config.yaml
n_layer: 15
d_model: 128
n_head: 2
n_kv_head: 1
head_dim: 64
d_mlp: 512
vocab_size: 846
activation: "squared_relu"
norm: "rmsnorm"
norm_place: "pre"
norm_eps: 1e-06
positions: "rope"
rope_base: 10000.0
rope_fraction: 0.25
qk_norm: true
attn_scale: 0.166
bias: "none"
tie_embeddings: false
parallel_block: false
init: "normal"
init_std_qkv: 0.0442
init_std_o: 0.0
init_std_up: 0.0442
init_std_down: 0.0
optimizer: "soap_variant"
lr: 0.00373
lr_mult_o: 0.861
beta1: 0.95
beta2: 0.95
lr_head: 0.00319
grad_clip: 0.5
warmup_steps: 68
schedule: "wsd"
decay_fraction: 0.877
decay_shape: "exp"
final_lr_fraction: 0.0
batch_tokens: [8192, 16384, 24576]
seq_len: 512
doc_mask: true
train_tokens: 114200000
steps: 7364
dataset: "wikipedia_en"
Each number is 128 + 24 x the weight over its row's rms, rounded and kept within 0 to 255. Layers, rows and columns count from 0. Numbers have three digits each. The size before them is the row's rms in percent of the matrix's.

# down: layer 5 MLP down (transposed), 512x128, rms 0.18, rows 364-416, columns 0-127
# up: layer 5 MLP up, 512x128, rms 0.182, rows 365-416, columns 0-127
down364 051:132113159082107123128136131124115086106138112138147148070158134147160149122145144128144120165126143164126100141140174129080149130131163143126139114162077132109130137143109140131138141162134124101127111111134107101144086165167121113082174172113140163118139134169117148091143119129072120133126156092099135158134136092164116146127101094105133138132105091131066127111152169101132133128150
up365 113:159102170130106139130123110110096084133177147140123157146115133125084186143145111133136123095117143156191113153132109139106114106155157136108109111067066095126101133139143100115122129137110108112139108125124107128149120146161164150080096130139112133121101110114077122116154121153144124145152129147106140117079122125112118145159115121121146147136046133145125122127109169122121157142156
down365 112:057131099129122159133144084174124135098105115143131126173147163092164128142132165160124129134156073187128129133087140112090057129122097123121065137109096161151128165106136112152146110115092117116129114102124112118148103115087118129096116139107153148123140121138138146127123145098111102107142142144140130098135128144143099145090109135103151120165144090151117129105128099108129126120133
up366 050:147134180132151147143156130147106140107103129135073113148120120136119116155129116128172109106134113139174154103152117153162114137107119120092107189177140130085092146126158167087120136136136158122125158133129146128140135111144128162146136090077156114145132169106137106137138113132116133109124183135097126130133117120141138140164145182158075118089119095103115126157149164136135165173134
down366 053:139162152170118141136105118139107146144106101134128105126108103163102114137138116150151101148173114117130157140111104118131103141121165097129132087158133097125107132097088138094152125152145139072147103132141094096115139161136142090120123137130138105120124136130165118144151143105116087126101193124144159096117144091119154149082135117091088152119100097149173176092132100188118121134141
up367 031:136122143132178134159123092161115118114117150103152101141090154124134149131119184153163118065133128118139127137143120147138125133122144137137115163167132135063126141145177160126160130143143114127094142111116120108111131139129120141132093142131144165117119139140123155153152130107120188065133127100074134103146135129105107096162105134088071143065114119113122131119080107140139127107114
down367 035:154146123109079142121157096115141139116136080146131140155132131113139148144165163089100111125094115131163124157130110112093137126148114126147157129126156154149149102145065080107141103150124080119153132107117174119148119139119093116110123103159100133124125129139181133136118143167111101161141128115127147128129141097145146135098092100122135111214200122111139121126102156114133114113146
up368 100:122135141113174163133100150134117130135135170144153105125119166128124152155042151111127143132090095125142133145126184118099155183162093137085139126068151101120128147119128123135135146136135132132106118134135166152138137101116149082129105150129099101096168149095103158135135109135159107130120119109111164127146117146088127117126162161136134135120145128091113175139097137134081092111127
down368 096:122145099142128177108118149128118146181138120124167116109128115125127058141116129170095175105124140144112113108156143086126171130156122104161114131076136101109132164130119099116118112142109118137115122117124143141151119118150128112121131097113105116103124160132131171101167147133157147118118138156096153124120123122118182142117123116134132115152116189064102140113060097091090117125154
up369 085:117107103122121128131198145102106097132125175131074124137135115141126128151128133127149127161070111164132143145121126119152120116102131146155133151104154147128133156156116168150111170102136123117153126119114136133141162126129123155105106068190137115106128143077147081140153143126174113137068116116081096136110126147125125108122123090111135082097145117101161131164130107134163107128110
down369 090:120143110099120128162145133142146133114107151135117086137126114108130131116136109123118143211129143142141078130137124120102160152136128121144076111138118155094127096136104082141140115124203115124124154110113139109121166126134159134134119142153158115091135124164155154107125148092115104135154097193114127164127189121142139208104135123142118125174116158133133145126141138125117108158113
up370 104:123104179169131131136128098103111129140137142107103175121087077149110125146117106100140141101144088146140130176158145148089167139133107141144114106091116123173120140134114151138094138145170152124116150119137073158134156162108088134103100139133116136117118134109117095161155159121148164141123176072146131116141118165094128156125100123144125155114069156100118128132109158135126131118160
down370 099:137122137185144133117158079123103158118130059141140164151125148113208163178123070112081096130123132075158127133092118130104124127145149112139096101140083126127151114124123132126130128102116166133119128124128152095142099146132121125088145156149107113122107138135106127150165112080109097135129096110119113139099099129122124156132095119121114096133191127137123133128129101136145132107122
up371 107:139092154087148131079087147117078118131157124113106105137136133071160144170093118126095142122119128135177102152162099131104130112106111141140179149161138147070108151168155104151136136142134146128129173118115103116082160125110094155104136106154125156139094149173145150120118131110113098095111131127124149108110153119138114124127126135164140140125100104117118107181119092135125128126086
down371 102:145112128099116183141137130175118111151074116127115144126129115108121137114161112119136079131137068113124140154148164163076119137119129112125131123133105147102134105099110108143152114106120103152141124135134141132125156134125149146093110132175134162161077154154120115099125134165142129106137126153141108116119123120131116152140119164068159099116101184137175177104163124123067106110153
up372 112:138121111124101162104112123184145161058111167104133154114126145085119145140113167116112118115072108072143135099154083140113143124168117148095128130159115111093153147119142135146136182090130125115123095115115174116117108176094157135117102127114157141142116144141128124091146095132084122136123100128144122133127114127139119161177124100094129099110132131163150126099142135160101132151120
down372 121:112167102093154146112126142115108089142094115179148130097135157162117160097116104123167099104139126162125107131127122140137096084113135138130094140116136159127101100157117167131137147101130120135105157134149055105101131077129091152183131155135148117132137117127118152105142099108163126150112127079106131112154116123140108091146120120136141109184140118094140166131164111142130092103097
up373 107:148110137099142130157094124081131106128142153110176129130106105144120148149124134162132138129079134165149109144134097149157140139134108130118103119148138147081084091110140134101136136131099115089115170128162110156140138148147126132066119134121130133126105073081120128193115143115130081114115151103140149135097158112170128170132144135175150156097131084141168158124124137136141094147137
down373 103:118113130099152161096165073152165131133160084167116119132088102134091107146111155113130131161105114076098124129093099075129117136153113112146144114145147146140126123160109128131136135098092119119117116098108125115136141124166120115179137131185118127119125132143108120091141134163116148172125120109137127119177116093114079125145106098117141116146097184129139123089172118166150139130157
up374 105:105171136112138115118121142142110138100099113121100151118138066136178174107123142122166144134124129136125094168118100162146178091134109062116135130115120183117134084101120142134120118143141160135143116108163125110112134127101162099108115134185162155138108121135082089138117083145125126097135104110158127119091086143105144107100131101173145131112130120119159128114144126107117095136099
down374 102:140086136148157153142130124143118163119156132129092109111127192145119115107147139141131092201133147090118105138124130130097147120134125150087108144169109129145156116144133089115090135119137125104140105142122142125100188143092119115102159084126128101121150137109139111126162133187120137130151079103154099146069129115106149131091118117143118137132071149124120126157130147135133145168170
up375 108:111096160111140156114120110166150089110137159146121130073128149095106132157125122110134152150116093105135158095089117108128120117127110095103172092119136126122130152142129119131167090133146116081121080100084132137144107133140107152142145116199146135142161159124163113126112102153146160141118175135123131136154105102100152123100122132114102105116135099091134119168091135128113145069090
down375 106:150142101102091139086151106137116093100117116132181136134123125127163179128171135091155117123121130119169135127114113102115131158114092142167111129144160100098114145184096151119104105116132147124137148142128174136127111134118124103095168080138121122118102120088099138163127132115109114171148087099139095131112096173150167153120127096105144151154144122115131088131107099129091088099137
up376 104:160148161154149155179117142160161131152142128079169119188126128125113144102098092060129091125097137126156111152091105134106084108128103120099135148114190124141149108124103134172128153150124094141113147118155135174103135135125120119116168108155107119135138130113129131138136132119121128142178096125127115120097124113079109106114141105110162133097122134145136143102124077163105120147140
down376 101:121146125088121179119162108141093156103104107142151124136123113128147127092122142110101141108096095111087152150080150084118097133129161138163117097108133110094094145123140150128100136124139139169127125117152117072137129121138076133102120119132144129117118184148124168128137113138129131116135104107133092109113093178124134088139142125115079070126146089129120171093108071144137140141124
up377 102:158160126105144128143161111173092111099129158134140124135095150131145102088133121106114096117110088090129127141160114111103111152129119174126119171148120123136161121143111155136127151144133088105133165103135146143153132161150137151123151100046125125118107131127135151171108113173122134111097100120121165113118128186131164119137093092125110105094133080108076127125120127074130135141147
down377 104:105138163155150115107119158171167150139116082145109139125159168113115065120136132114117109109133145146095087099131118162087174085111098102118090104108105150185103116137148092119088139128112102125136176141113111136115101138089165134100127086134167125101139110135109169121120127131098086116109130131110109105146108128131128124102121157140120109119130105084118129097130109078148112125131
up378 094:148123153100115126125128115132121138132085091130121110152091169155099128099084135117170153122124097123169157125098107166144128113153142139134144144125155138123103124107084137118131162147158086099158117183109131135078129074103157148103137136138134140138119135080153097162139117118129142083110125115123141117154117129077083130125094139123145163121053130117145137130120121100074117120122
down378 101:162149158103112117124152142129104158152130089144115107106149104106092122121130134117145173098114148145129163126116119182081134141154155150126095121114135079126147106119099117153121100126057112145137159134121136137127100087100172136108135116102167136131094082130121137126113114133120076103138121146202131127114113142130153133138108182151171146123126148131106149125151139122100091088124
up379 113:142110130125068091157131129118129130106118110136074138182129145110147128158109114128139127122089098121114117130140131116138135107169177155120087168136114095139130160106132133103109118134116091109154094116098156120134136123108142141168107129105120101136153119170106070121118130122151117182109121115150153115170059115110112138138170154169126150106129111107143078104101141153106146105113
down379 115:140107119126093142123183147126141177146147119170134064085132132155131121132122103146124133144114118120103110156127135107094172116133098105146105155128147109095150111109125085126140126119106104123117190172110143135159140141152126160137165162175112143120129088096158150092142091142110112152096152117110145112104113164124167127093122125141161131089095162114115110089109134128165109136124
up380 090:134136123070116103116156154146141129118136125111125108122148112087069084157074118080151132124089141143141116121118109108181134118109145143155161148100074145138104089124111124121108162149124090106133104091156083116141144134163154163147108099151134099104124166082180098146110129112138122156116111147159107115144088111123132140150150106127113158121138139131171103138129141121145143109122
down380 089:137123163170153146116137107148147143148151128152127105139149124118137110142128112129105149127183110094144103133123139105144150189112147124138151138146107129136170094145110146136095133126138142161102106146117139101155133135067086139125132130159112145087171113183117180074100152128137155148114137170120139133151096104125128154076140117090143112146109104160125162100137153072128136101130
up381 099:119109097130143115079119173147083167103103148101102131113100109150124172136135148094120166161125109123138143124139126130111159144095148115131088145133144154144139157094135125148102131102146105068096089133119122116132140146124098082090140143138140123140085120159141118199130120080130139162112159122123125145136123161113111159098145136153097139105136119122116114140092111174125161169087
down381 105:168163115180112157141146107115167110129144100199167147118152112124148167120105155107144087083141145138133140138097097151116140118138120097171116098127140132107097130150110167121119104147097151169104141090127179130126123144134132082086121166120130130141139089085127139129129143116139128131139102125138123140132136098174116117120114161084117145113125115140147166127092144134081084140141
up382 106:102153092130120104120120132131119108090152158163107087087122143150108156081079136098097162131155117098138122147122117132113126145136154149078093148173114098116150141094155147097098114133134156067168120114136160135139117141132127158139128080127125145152122138146140107132150107099145166112148102113122132128140090119066111123110169110135168115119090124120189148135098122124139155123127
down382 100:139132073137100111109127127110120163168160086108154117105174162134140112109117115101126094067140135130114187126116096128106139134135119125157143137150121143155130140166114102147152108114118140129133112080140133127123106126146085143086112151122140134085109175120140103158134121129133097149127065116136127179082140128155159139100146139099147121085137143109119142092112091138082142126161
up383 045:154107101131157146183135122108148133089099133086142101142160176103101123103123145092173112075136130104142168136108101091108134126142140116079154164141110123102100103099141123102138130153166133131127113076153139158123139109154158143123077132133178113117129120136082109138181102118127164116111121090129134114153156163112091132154120128108103140087104113095141136121132122115130137144136
down383 045:110086164125151125151132109130154148106100098124102150145107133165101104147137107096123114131085095135132138117140131153155135156196129071150086094102136086161131123121115133079128111127103158103101121109125154144131126121097133093111141102132127170100142120150135094155115157121124128133125154138129129152150152133150139089119109124114108116165218076129127130127139073129131131122117
up384 043:133083163149183141112175125132108154130103143115115150103110125143081150131114166098143104115122062153172115127142127156103101091111112111091108165120115107107141112150169109116113116149130110103114090066135120136132137158137129155101123058146145113123140120131146103079141125169172143144112148143148108108145146142128142128147112122128076118119107123128150140121123142124154115143077
down384 047:130152129123103101106128093094115160121159116144133165140144124077159154132166092099160132130142197112120146134094138102116160169186150127176168104107108148153146115134118146105143143112117155146159160138148127135106076112129144119137106173144115132113143162118092142135146155153096117119131134120140130115094102163114126124116113134142138103128148089157101114095182143178139149119145
up385 114:131132103107156116147137124135132155148157108131110076130112155123104140183124087126141136137100101059144167137121079118100172141133125159116114114083127127073140133132167167112119141139128100109100131106175145097137113136157143135103138161157101136082067134155154121141121127119147101134111119095114114094111076118096151093100094149138145131145125110165132101139124134118115133131109
down385 107:134122168146149130143088129147085102106123143155136157153143119103126099118120113126104137111132119170092141128098154114139119142128084168117121116186088116091110152147104132122132103120167097171153107137131103131123152132144107145127169143089121145110088099137143087093122171193168088084114156149115087119123123143138127141110118129134147106113143114082126177114116096109131094140120
up386 111:145106117136159144120101161121135137133187084124117143136141182152129135105135127117138137132126092119152146133130139064067097148096079159131141151135133161139122159133160110130131136109148106097122132125121180127148107129132121128140116130145108102123170157125151138097137164162136108164122157150161160123133106087148150157155139177112126156112160119133110127140126192133176165099119
down386 106:112116171147164121091092137127114168136177121164112068088131130122104095094160142139105163148158134114104141120112135109121127092091080138126099144128096150131080146134121104126076117162192105125103142149164123117121135173129136139115129101119161131139137113119172133087122143154145129156150145114121153142096124092136105082116098110101134115110107130111089137131105158157127141126131
up387 104:127115118149136080103158134115118074096105157121100143147103144178116145143124127116135143108123104162130147074125138133142153119128128109101128079131088142156139142140087155124159130158140102099096089142111105148089156099159145119124121124132127132109157154109090106153088116113124150102149142167127151100123115115075096124170103138080104160108155156109129167164100134141131102123163
down387 114:132120121157144120126143144096112175061100104125094135131126127159103155114150145126116116111120116150132134146135107144096123084129081152116143127175180114096132169083118182144136092144113110151113152102139094166120139115164120127135130095139137125153159115118145102136140068141106140132110105117120128115128152132191151172089105095129097133185134127113115123168126139120133140098125
up388 113:107104121123139116123147160100130172160136136109075155121095110114102093153166145112143099126137124137114112097092087143153132162110092140124113146153067120116096141106134156135099118128135136091123121101104107162088154122094107088152120122076157100132143135167149129114105134089085155132084176117087123133136121163101146103081095140118127122104124124124099115139158119127143101130143
down388 103:131122124149112154124181174180129092126154082124140126133137156133171139147148148151075082100082104125111142127096117089132139118119111181132132147161110111126150157137115115134112107148130129104180088177119140139129146120137102150071117122111164129134173119106122122145119153123102124114185158132110132092126114102115166171146140142135155115138138124117134173106146127093118152123140
up389 100:161146135111131119114109166134101157118098127120119147125129120142145137113129116124148122102095111122117120108133101175109149171124086156132151095124117120137121171165141147122173174119142123087100140142112130157119147182096149078177096162093111126129116097156096104158139109100112164120137108157116090125151159121110116106134125119140194126102160155130147159125164114158134151181116
down389 102:126112206100124129131124140135116123129114121170178184157123140136115125107110141142102117149190144128149160168153118136155108123158130156144100109137131141161112123112129115139114094162057122112127160100135122083101113116165141089123133133175163156117137080145134133109126135135126088102145148165139116160142119135123129109117117085114134109185150132112100141135128104127110106156102
up390 098:150102127135142136182129114117104132099143162118143116111069162132111097186127112108094145097123150123160169176107124098127146127132112147103108134160149161125113145133131141131119143140111073121074143129092120118148141098095110106113156155089121106107126120112118104114128115110123118114119122123087155112150100121075091128099119151134125169163120102138171131142100084094126159117081
down390 102:135082157142096117101153105149108107140109133131152184153162096146138095140132144125158151136152140135077179077138134066119114113144094105149111114145167113124139106166131130168101089103099115138124113103128149126120153134132104104111102137143126150132158162162085095109130116131087121147076109099117132181121123132091113135150137152137107118108116120136114091128150113102144118144170
up391 110:155113139149113062103139175167135113149120108121116145098091166165166128142166142123120129121132121129124139170076068162109127096139128152110129118126102124148168109133172123153107154105134118145104151095155142147073123139107123069110098131113157141116097139183106157144128151131134152115118133165139126110148144133117154137111107147094118135099096118114100083128128103157124138119111
down391 107:119125114132139131160138158138100125108107128138126141081120141126100090128132156117075108113152127150110128163127181125172134144153131097157114123143136152142131104108074086145130093140124178154135109115123136180147097158150167132143141124107132100143151157160110166089140154153128084130157146110142151127078152133115134130158160161128109147178104134105181092101115145103111129104139
up392 104:175137182159191132115103176104121114130114132103157102098063091132114131132111106124136115134082113163186143127120141112102092129132102099127147129134117099097140140147099171170143147107152101146114135098152172118139115137155118102145118081137148098143144102100102120170116099160122117103149135115109116135145098147122154128107113099136116099142113142144124087116124115104145126167129
down392 105:084106147122106147150152141129127115119131128138116133145175102134089136070090155096178118116120170065113093138138160098152141109130137113110124158135088142104124095106164119141140079140092172128124136145089108141137108115136139135117091131157144126096082135129078112123096156161111131146134093122163133135121137102132078138082110115146120158139113119090122153138109113104152148104128
up393 112:146095169178116111121153118124094137152092174112152145099128083143113131162116140123169117110127159162112109133083128135140154104086134097103098110087141124089130110144142110146156125166134105163142132123161101151124090107134138158094137068135143131148131132100127130095121084122151079129118145128139130121116122149139132128124115173122119186117099131116113142136085111173157108122173
down393 113:136118104141131143084116154149129095149103146066110144114136117099146121110106141117086123157125117091169148150149122148129098144112129147158114121127169133136120159123094127152145135099139147113159116101108163131150090117134102125064120102128085174120131086123118164140135159125100119119154105121127110140136125129084138189155102143124096128093136114128145123172152118155163185135079
up394 050:159139133101137122156135137128131109137077165131153085137124126146146136135139183098131104119116156117171137142155108169113127141131141121098127128116132076111109121135186151124121141178130115111126173086137148134172139137142108118085144121131177166133163118080113107130154137118137149141143129119079149110137130124126105148127168183084100146069164148131143126114141149129182131129137
down394 063:123080107148133150065088121126158155171108155104087107138133124173132109113102108148118154097120136117175136123148094144077138085147151099139115149116150120111091122105166105131157129137075127155093140109140107159125156132124121126164113119118117150137133094116130131087142157118117112148096122137140152171157124160085136131139175124137110114128071141118135162119084133107118100115114
up395 111:115126169162138113111161167111125127158125104084143144119134088165133121169141119111163147091145120134101140120088127139095110111092145111144117123116149117128146124115129113155121137158146153105108107170112089144132152102142145167087121115154100164168109178130116162117087113144137098132113165159115136116166138196113128146164119137108110089106099096127143098133093128132166152163111
down395 109:115111094152125165140181092136127135139116107147129166137137097133123164076094114104116145088106130150155127115166117132117095083166115099127130146114163119140151152134075105121154127099148138132130162139162164128188132096152129108052174129127143156107136132135143139112118114122118135136144165131132157116094176152101124146130104138144149123121123119161088078140137118108143117112151
up396 083:135116119181119133144117138150126126132143107130135108132104140124123179109118097146148147091163160131113140138123110120124171121155119157142091139154104124130110140105175076146096158157132094126127144153165127123159132097123126113105109117133111138134185085191114111125143094104165114138142106113122126109099135110100070165162180117120132124114131105130178135192122118164162135127115
down396 091:098085138148122118121104148114136137125131120113110136136118066181124109133158140127125100133108087194135123139134103084111119082149120161135113131133121130143114150095137096141148118076134108115124116110153127108127132164198133106118098128114134076138149134135144120135099155126124123133150147133133099106091149096130110142131104074177135141134147076130081113185086111135139125100128
up397 101:160133101086133161120128157109135108153159133132122115103143160139159137156119146104158159131149117123145158115112159122105129136134140149117150170125124104153142141148157078073163168129105102132130183136130151102094096143160117090082121113135095118157141149085152118137155141108114144142159127158098117149131149094122096154161110163118157144095179124092127135135103171112123154116089
down397 093:109151110116123098142116145053093096150143120130158115080136128151090075096130118129130128123143157118133120114091130113144136142153162131115114130126133111107109058126110107158165142142087118119146153150143144123111132165138137109155139109145168114150155144149125175121110131099108167111152088133124111143152169122119140158119128179158131145161147084086103124127098127106070143137131
up398 107:121097123111109105113141125112096097107165188164176153129145150152129122118099130109139110120122143135119153168154148123158132155150129131116119137075109151130181115163156191158132142154127153139138143118169130112141118102127157164111140082147180161166069119134143100089146109128151097132137135162114093134128170143143134115131142119155128129088128099122141180132120137120137132112098
down398 096:082087142158129107152108155148140081121119141150142109136126130165134133131118110148109139146104091105118130109131149146141137140106139126144117134140116142123101133131070117123113109116143106168135148120123124135148130111105077108162093163120087195093089096144135112127147160142148096161130110188102096167133066149134099156125132137135134126162135175179105143084132149120131137148108
up399 112:105139130124121104080083112125108098093159120101159157109139139099152111164125148134128141120068113125171137133106123121125162127184126150139099130148112129128111162140181098161123111134102099114118155085158185083109113129141129133121158104120141111121150157133149110156111110138098124125116118164159112120129133138103178156122126094134105108098133164184141122110116166131149128074111
down399 103:170158169167138113128131178127139160116122176167115104098124094115125112158127120117134149164157143096133127140134121095137127119175124144132160154058148121129118124139143151107137144104145125153127112152077108165158122148115171131152135148120129137160138127185115149146118133114155162120107118170107110155104160132140142121126113084171144142121095087108154102153130120114164143136079
up400 108:125167108153123131108130149126116140127091120119109121111131142100127121120146133121171155121081156106151151161118126175133124133166108141129120157124125120107160146141154119156097118158159123163181103149091133100164122177169084111097105135128106104126131130078152139142103076143194104113110141129120126160124132128131108141130177143142102144128145161147184111102108090108106108149092
down400 104:119129175160112093134093169147140118119128139138129142124116151103194193159140115133117106135127107093124141121181107115141163164127162126149112069131142119153140116109110125126136111124126117099107120127083136148140133167135157145148142113116125112151151162118081120114110101125135131150161134106115147102105155102107128140073094147106173110097120128143199157111100120153133135158143
up401 096:184094159156140143123124132136145153104130143074133139111120163097112118151098104107135167105080158155110123080124126120080084129141098159115135129099144122127135159133152127111131105079119124168130132131141085104154151150077134138154148166136114117099093107126124122136101191115127161164132133138146127115145136153166119154101133149155089119109120154104121117114121140167161115109090
down401 100:102080095113133158167126122147094142105167120171129063129115121108130124104116150146145136185106125095124146130142144129102148149161134116124141114124094115122127129108100095144119108172182127125131111160161103138141094117145156140109133113142151112096186169133144137110101127105140126123127144128122135130159108077107172165138122101122168147150090148119070119122126175118156114097138
up402 098:164126145086100123122127131149126120091092123114127157091084128107105116109077163115131110145097091105125090135135134174109125098167128174104074164091115115142159155134133114132152124104140102113136113139112149158112137179091148131150142152116110138116105131122115126158118122128067136134146117092134126153174110106157119103085154164120085094097122132128146107133137111160123100160109
down402 099:124125125134119157144126139138120141139104146169144130101170159117114136100181148129134143154132125144123144113144155140111168104164126107183111097131092117154149089120116075139152111115139120092128128144153129107150120131155140147150137137084141104112138166141163112133149171101181106127115128103140132102111097180102141138150138126097112105102131129082161103154132114175108067079159
up403 120:118137132122141117172083087153104147106115143122117163146123173151142120126119146101136127106094146125116140116114141128130192106119142124120099097170156101180075121164103120144125113163171090148126143130107139113091131135091140171120120108135135069150128150170137102124141136119084198118147154112152103128106089143120129124128127137088101147123109117105099129159141134168136118131149
down403 112:079114151155130138085105125180121174084125149159138125128117196109106123137175161119149135128142134110144118130165108132107123111109139147115137132097120132146099160142130135120127119138129112109140138142110165142135110177102175127135147115121165088159128114146129120128126171114108127102151130129125142124085156112148138169115069107102140068102122130136125139158105125075191151144139
up404 097:141089101126094138157129105096104140113159134084106120131096130112121141119124079158103142115156170131165100132149124131097140100092094147101129110124098119153189129173131140111125134130113145138080152143084114120135143163100105096104118148114139105114139157127158110150124113159147099125136130141096131099181081125157140150107175121091151135125145117133122100117097122183156169127148
down404 097:122152127178129130137161132084133161130175153178091149145152078104154113155140088130103157143131120131124148160129158141117115131141095110111112147139149122093103052136106105085135119102111127124129162143106153117137120150128119113146157082114107093142163148160115143150098115120078115159111138134124110148154112140131074113162115122149145115141161143093162130110100106142109111160154
up405 049:131105167164159077132138121105106135122124139102133103131141139112091146125150136097142070083103131130118188103149088100075115146108087090092136160132080109094109108123191142128148105153158138118135119125104121116128127143140120105113102148149123106139135096136138072143144076099176146142125117127114143109168094120112130105179125140142138121109124099151148118120124126129132138137103
down405 045:104112173101122146116103098110155110159130092128142110126061146131160098073111109108134126112144134149077146143138163113162123104117138105144099114157168151144107127128093127102139113134130084117158148142099139103145138141129120134125188127101106115172146127133136141140137132085109148118090113125101098140101101116121066103093097123165172146141108151129117104125132094120112167110097
up406 098:135119099119132133143123078086107145070128093132111081180139133160110093130142134132097130117097107107137158167128143140104138116113153141105116165086154136134098178158125116157141147098103140147107093129112102173137128152123110107096119119110159160102124108117113144119085171112112116143129087114110124103145143122114105162116152147138104167092135145161100115128096173162112107163142
down406 104:116129158145063154116129125119133112131111122151177136113094104139139154094130158131132154116105134144118124100105138103098138100160145120151115098160118184158147138173086096106106130146101109098146084133107101080111101101088145111133136096148126170145115106144089103129117113096137115132098126176109146159129160101148116141102131143125129122184176115119104114113100149133115100093137
up407 084:126136107145133166089116115145124117152131180104166125137107166099133108090098148090099120108128125142128145093124137214077079143169122130111151124112141115114150157148163087125141161150150105102145082129121136124154183163134173139118119122101110159124160123141139133104102159130111125129126128115101093096144154140156106124155133114135107119154090132107151131145101119109108129117169
down407 097:136107171125124105104089054134119161135135086122135141157104154149118152134129175146135126130122187127092126110140147159161140120140152117158158105101101121114131088110137094180113105096106184125149144119117120151120109129130144139104137120112128087095119118138125159122111114152105134110109093163126149153104149131124137121122087088143126142118178095122112172124128142119185159092138
up408 116:114136119121102115129157160136131164155151165117123143064093107134133153178119130114120144117120084126117134120105114170093100122130119129118141133146150105141157128129118132082126143120121156145078172170083101159105171161128122151110089121117110129156101073143122132157121171115129171138105134154093093102155129122125112169112181153128157144103130090133139124143116142144132103149089
down408 117:081134122113132102118151089116167124067144168129139147140122141158102143154097118120140127137152166154140104172095122132151155125132110156116140111108113136125145129122149124129118141083060105147122104091161119109154118155101102105121134107110114116112112118158116095108106111170069142114100094109186110134154154149113105143148082123101069119112144121095145144099133150113126127105132
up409 113:107121144137099089116151144132085142112130174131150151083111113127131150118138186146161119123149119104112118103129136122158153125160083146124104162142133137147139157126135141159168148122117063115116110130095169113138089154137119133118125150154182103148151145150087123128117142178113124124084113139122107126162122156100073164142096144115147134131075117116157118142146119150122112167088
down409 107:148111165119121151080131151141145115083179124115154126115094149158087136135133147117091135136168134134112115112093113084175129130138121135152084113123171118097145124079146139062128143119067121109158128109162124144122128119112158155154128120102170131119126107141123153108182136125100136117176141127149132139165134112110156145142160100165129140143114138084138118125079112142135109157135
up410 108:168143114097113107153184104119115100114124129145121117168129156118126130122106134087106097104050095139156147135165112157141113138114117118070086112127139121149040125127114138113105117132154139119124121134151107169152142120131120072127094094107126152104168130164125081079144113146117142147089153135138116137122117143103144114133123143146126089133142111104115149128150130162113126140129
down410 100:107146138139095118100137106134140165122118114113120110104087151165092109178131111156124119147123149123146119134149121096138161183117158102114161104155122145132150140100142125116124169128130133160109153133108122130136127124103139172168146149109178144171190109126117155153108133106125133126145094103133146152117150109128097092136149172137123145173125163093188125099131111139146182148172
up411 038:147115139112144094106165150142105130160109134134129111135139134120162104149163149144167084120111086145129157149141143185094127141136139104109123146172125100098112158140192136099074135185129121128106126108132145145126142154130139130069095094129165075104127111128127120129163128118139170087128145139137089076159135128134123137154150144154113132092108101129160096142128146113156120135130
down411 040:112124113116108149134120150137121157121140087123081138134120112095146160128114098126120120114131160131134138111149113128144095122145115110112120137117105120132150027137117079151162117108118131140069181164107149128121099168100115091133168104116150143140134129112127116141108182149154140171104129152069128132070103136155112147121146126082148121105173126122132144135113159123123127103133
up412 112:130110126110161098149043160168160104117134125128101155138081151143139122067101103103145124126123111140127144137118162119072129106137142087147109174139069109136127121129163120144143187108140118128113086122118176101149135146101146119136136142118082087111134123136158125166139134112132120151127124162137124097124119104161129167144109146100163136120160118121123130160112124152105142109133
down412 112:120125162089079160121116173134130159110157099117123140118150121135168132116150143140122162142128152184148141135135092153136137138126137144163141102160148137128115138131096110112104112169128131139114115131143102179101147158070156188127136088143102141118134143170114078152113134159183176176136141114128123121127133105158151129095150135123153118123151122150124142176081131114129109137102
up413 038:138118114108139136097125145138123128162088118083125097137120131111099142109160147102148149171099126129167168144146088088132086136133138125111123156140102142093135151164179157138171088194141067126139098117172168161142119158140157126120121095131133133093167128111099106124124104091141131123158136140116143154166107124143137123146171139102103130113118142096113130164110139123156100143122
down413 047:125119086140120131110115165135140117104178126134116118120136140178138114112131122116112170102173097097132110084132124145126158116151150149150079056099142091152100115099187119096141162136123127119123147093125139158076163120125139110111157140114124105160162154151128128119126119071138114140110127117187141133148122141103121133095117145145145126145121123157146079126160161129123147159158
up414 103:169108109159141129147140121111127141132139091126105129123159141115142140141118104090104076139086115175130141190105170114136127121115123115142172153129129109151163102117169158129132121138142115167100109129116105112134095132115130075165120146115134132160119095157159087118153104128151120176096101125111113110126130126153133112159091087099100095113085132135153136172130067127122159134149
down414 099:104117151162095150146145149163125151137152084155091119139137128123135114160083119164088141145097133117134126132105126107125135103128156099144112126115142151151177155118124086185140157154121134131106125119096125126112146125109142127106123069135132165124150116122145132136115126181136108149131124135111120118075144095163119080156107175097176125125133172166140160147152141165121111187126
up415 109:116153142144104113122132087168115148108060153131110127138124142127136132113100131150131103166120115137122124106159142162113161169121044095116143134128176142130125140118119160116112184115136119113115150160150092128136140103100080118121138133139131143110118085126147123152117102125094165116147089132101073116119161158100133079123132099106131132120104142082094100095131155147114116106118
down415 103:105116136120109181152120174139110154111125148108096133090069182163122130123147117136142176125162133158154082118137108142103161150117166145147138126132119130140158110114130096119122104138147086155120172074124154109099138127122147111165114089144135129148128096160102150157106125155131126173139083104130151154153140071129155139113124125127123142157153119118138154116106124119153098172151
up416 111:127133127059168106159167131154118131107141149112154166090116121154115111091149141144149125141165101094131117132122129126133113123152161129107137108170077130108139130140103127079091169139131129107102100145133149112166100136135132131082141144122125189074139138100090091189153104113135111136123120092125128131136105123094108155140144153091159106125148128179147124160110130127130125125143
down416 105:143138129150156141139131119095155137123139140109076099119151132117121119150117106150143148167133135158103141129148130146160105101117108122091127173082144128122139120068141135093146133127122139085130138094072129143107125145139133160166152125141125144164154068129146173089125118081164096157132121119117128101128175110118134097135153122172147147121161136100168106170108165140125088152152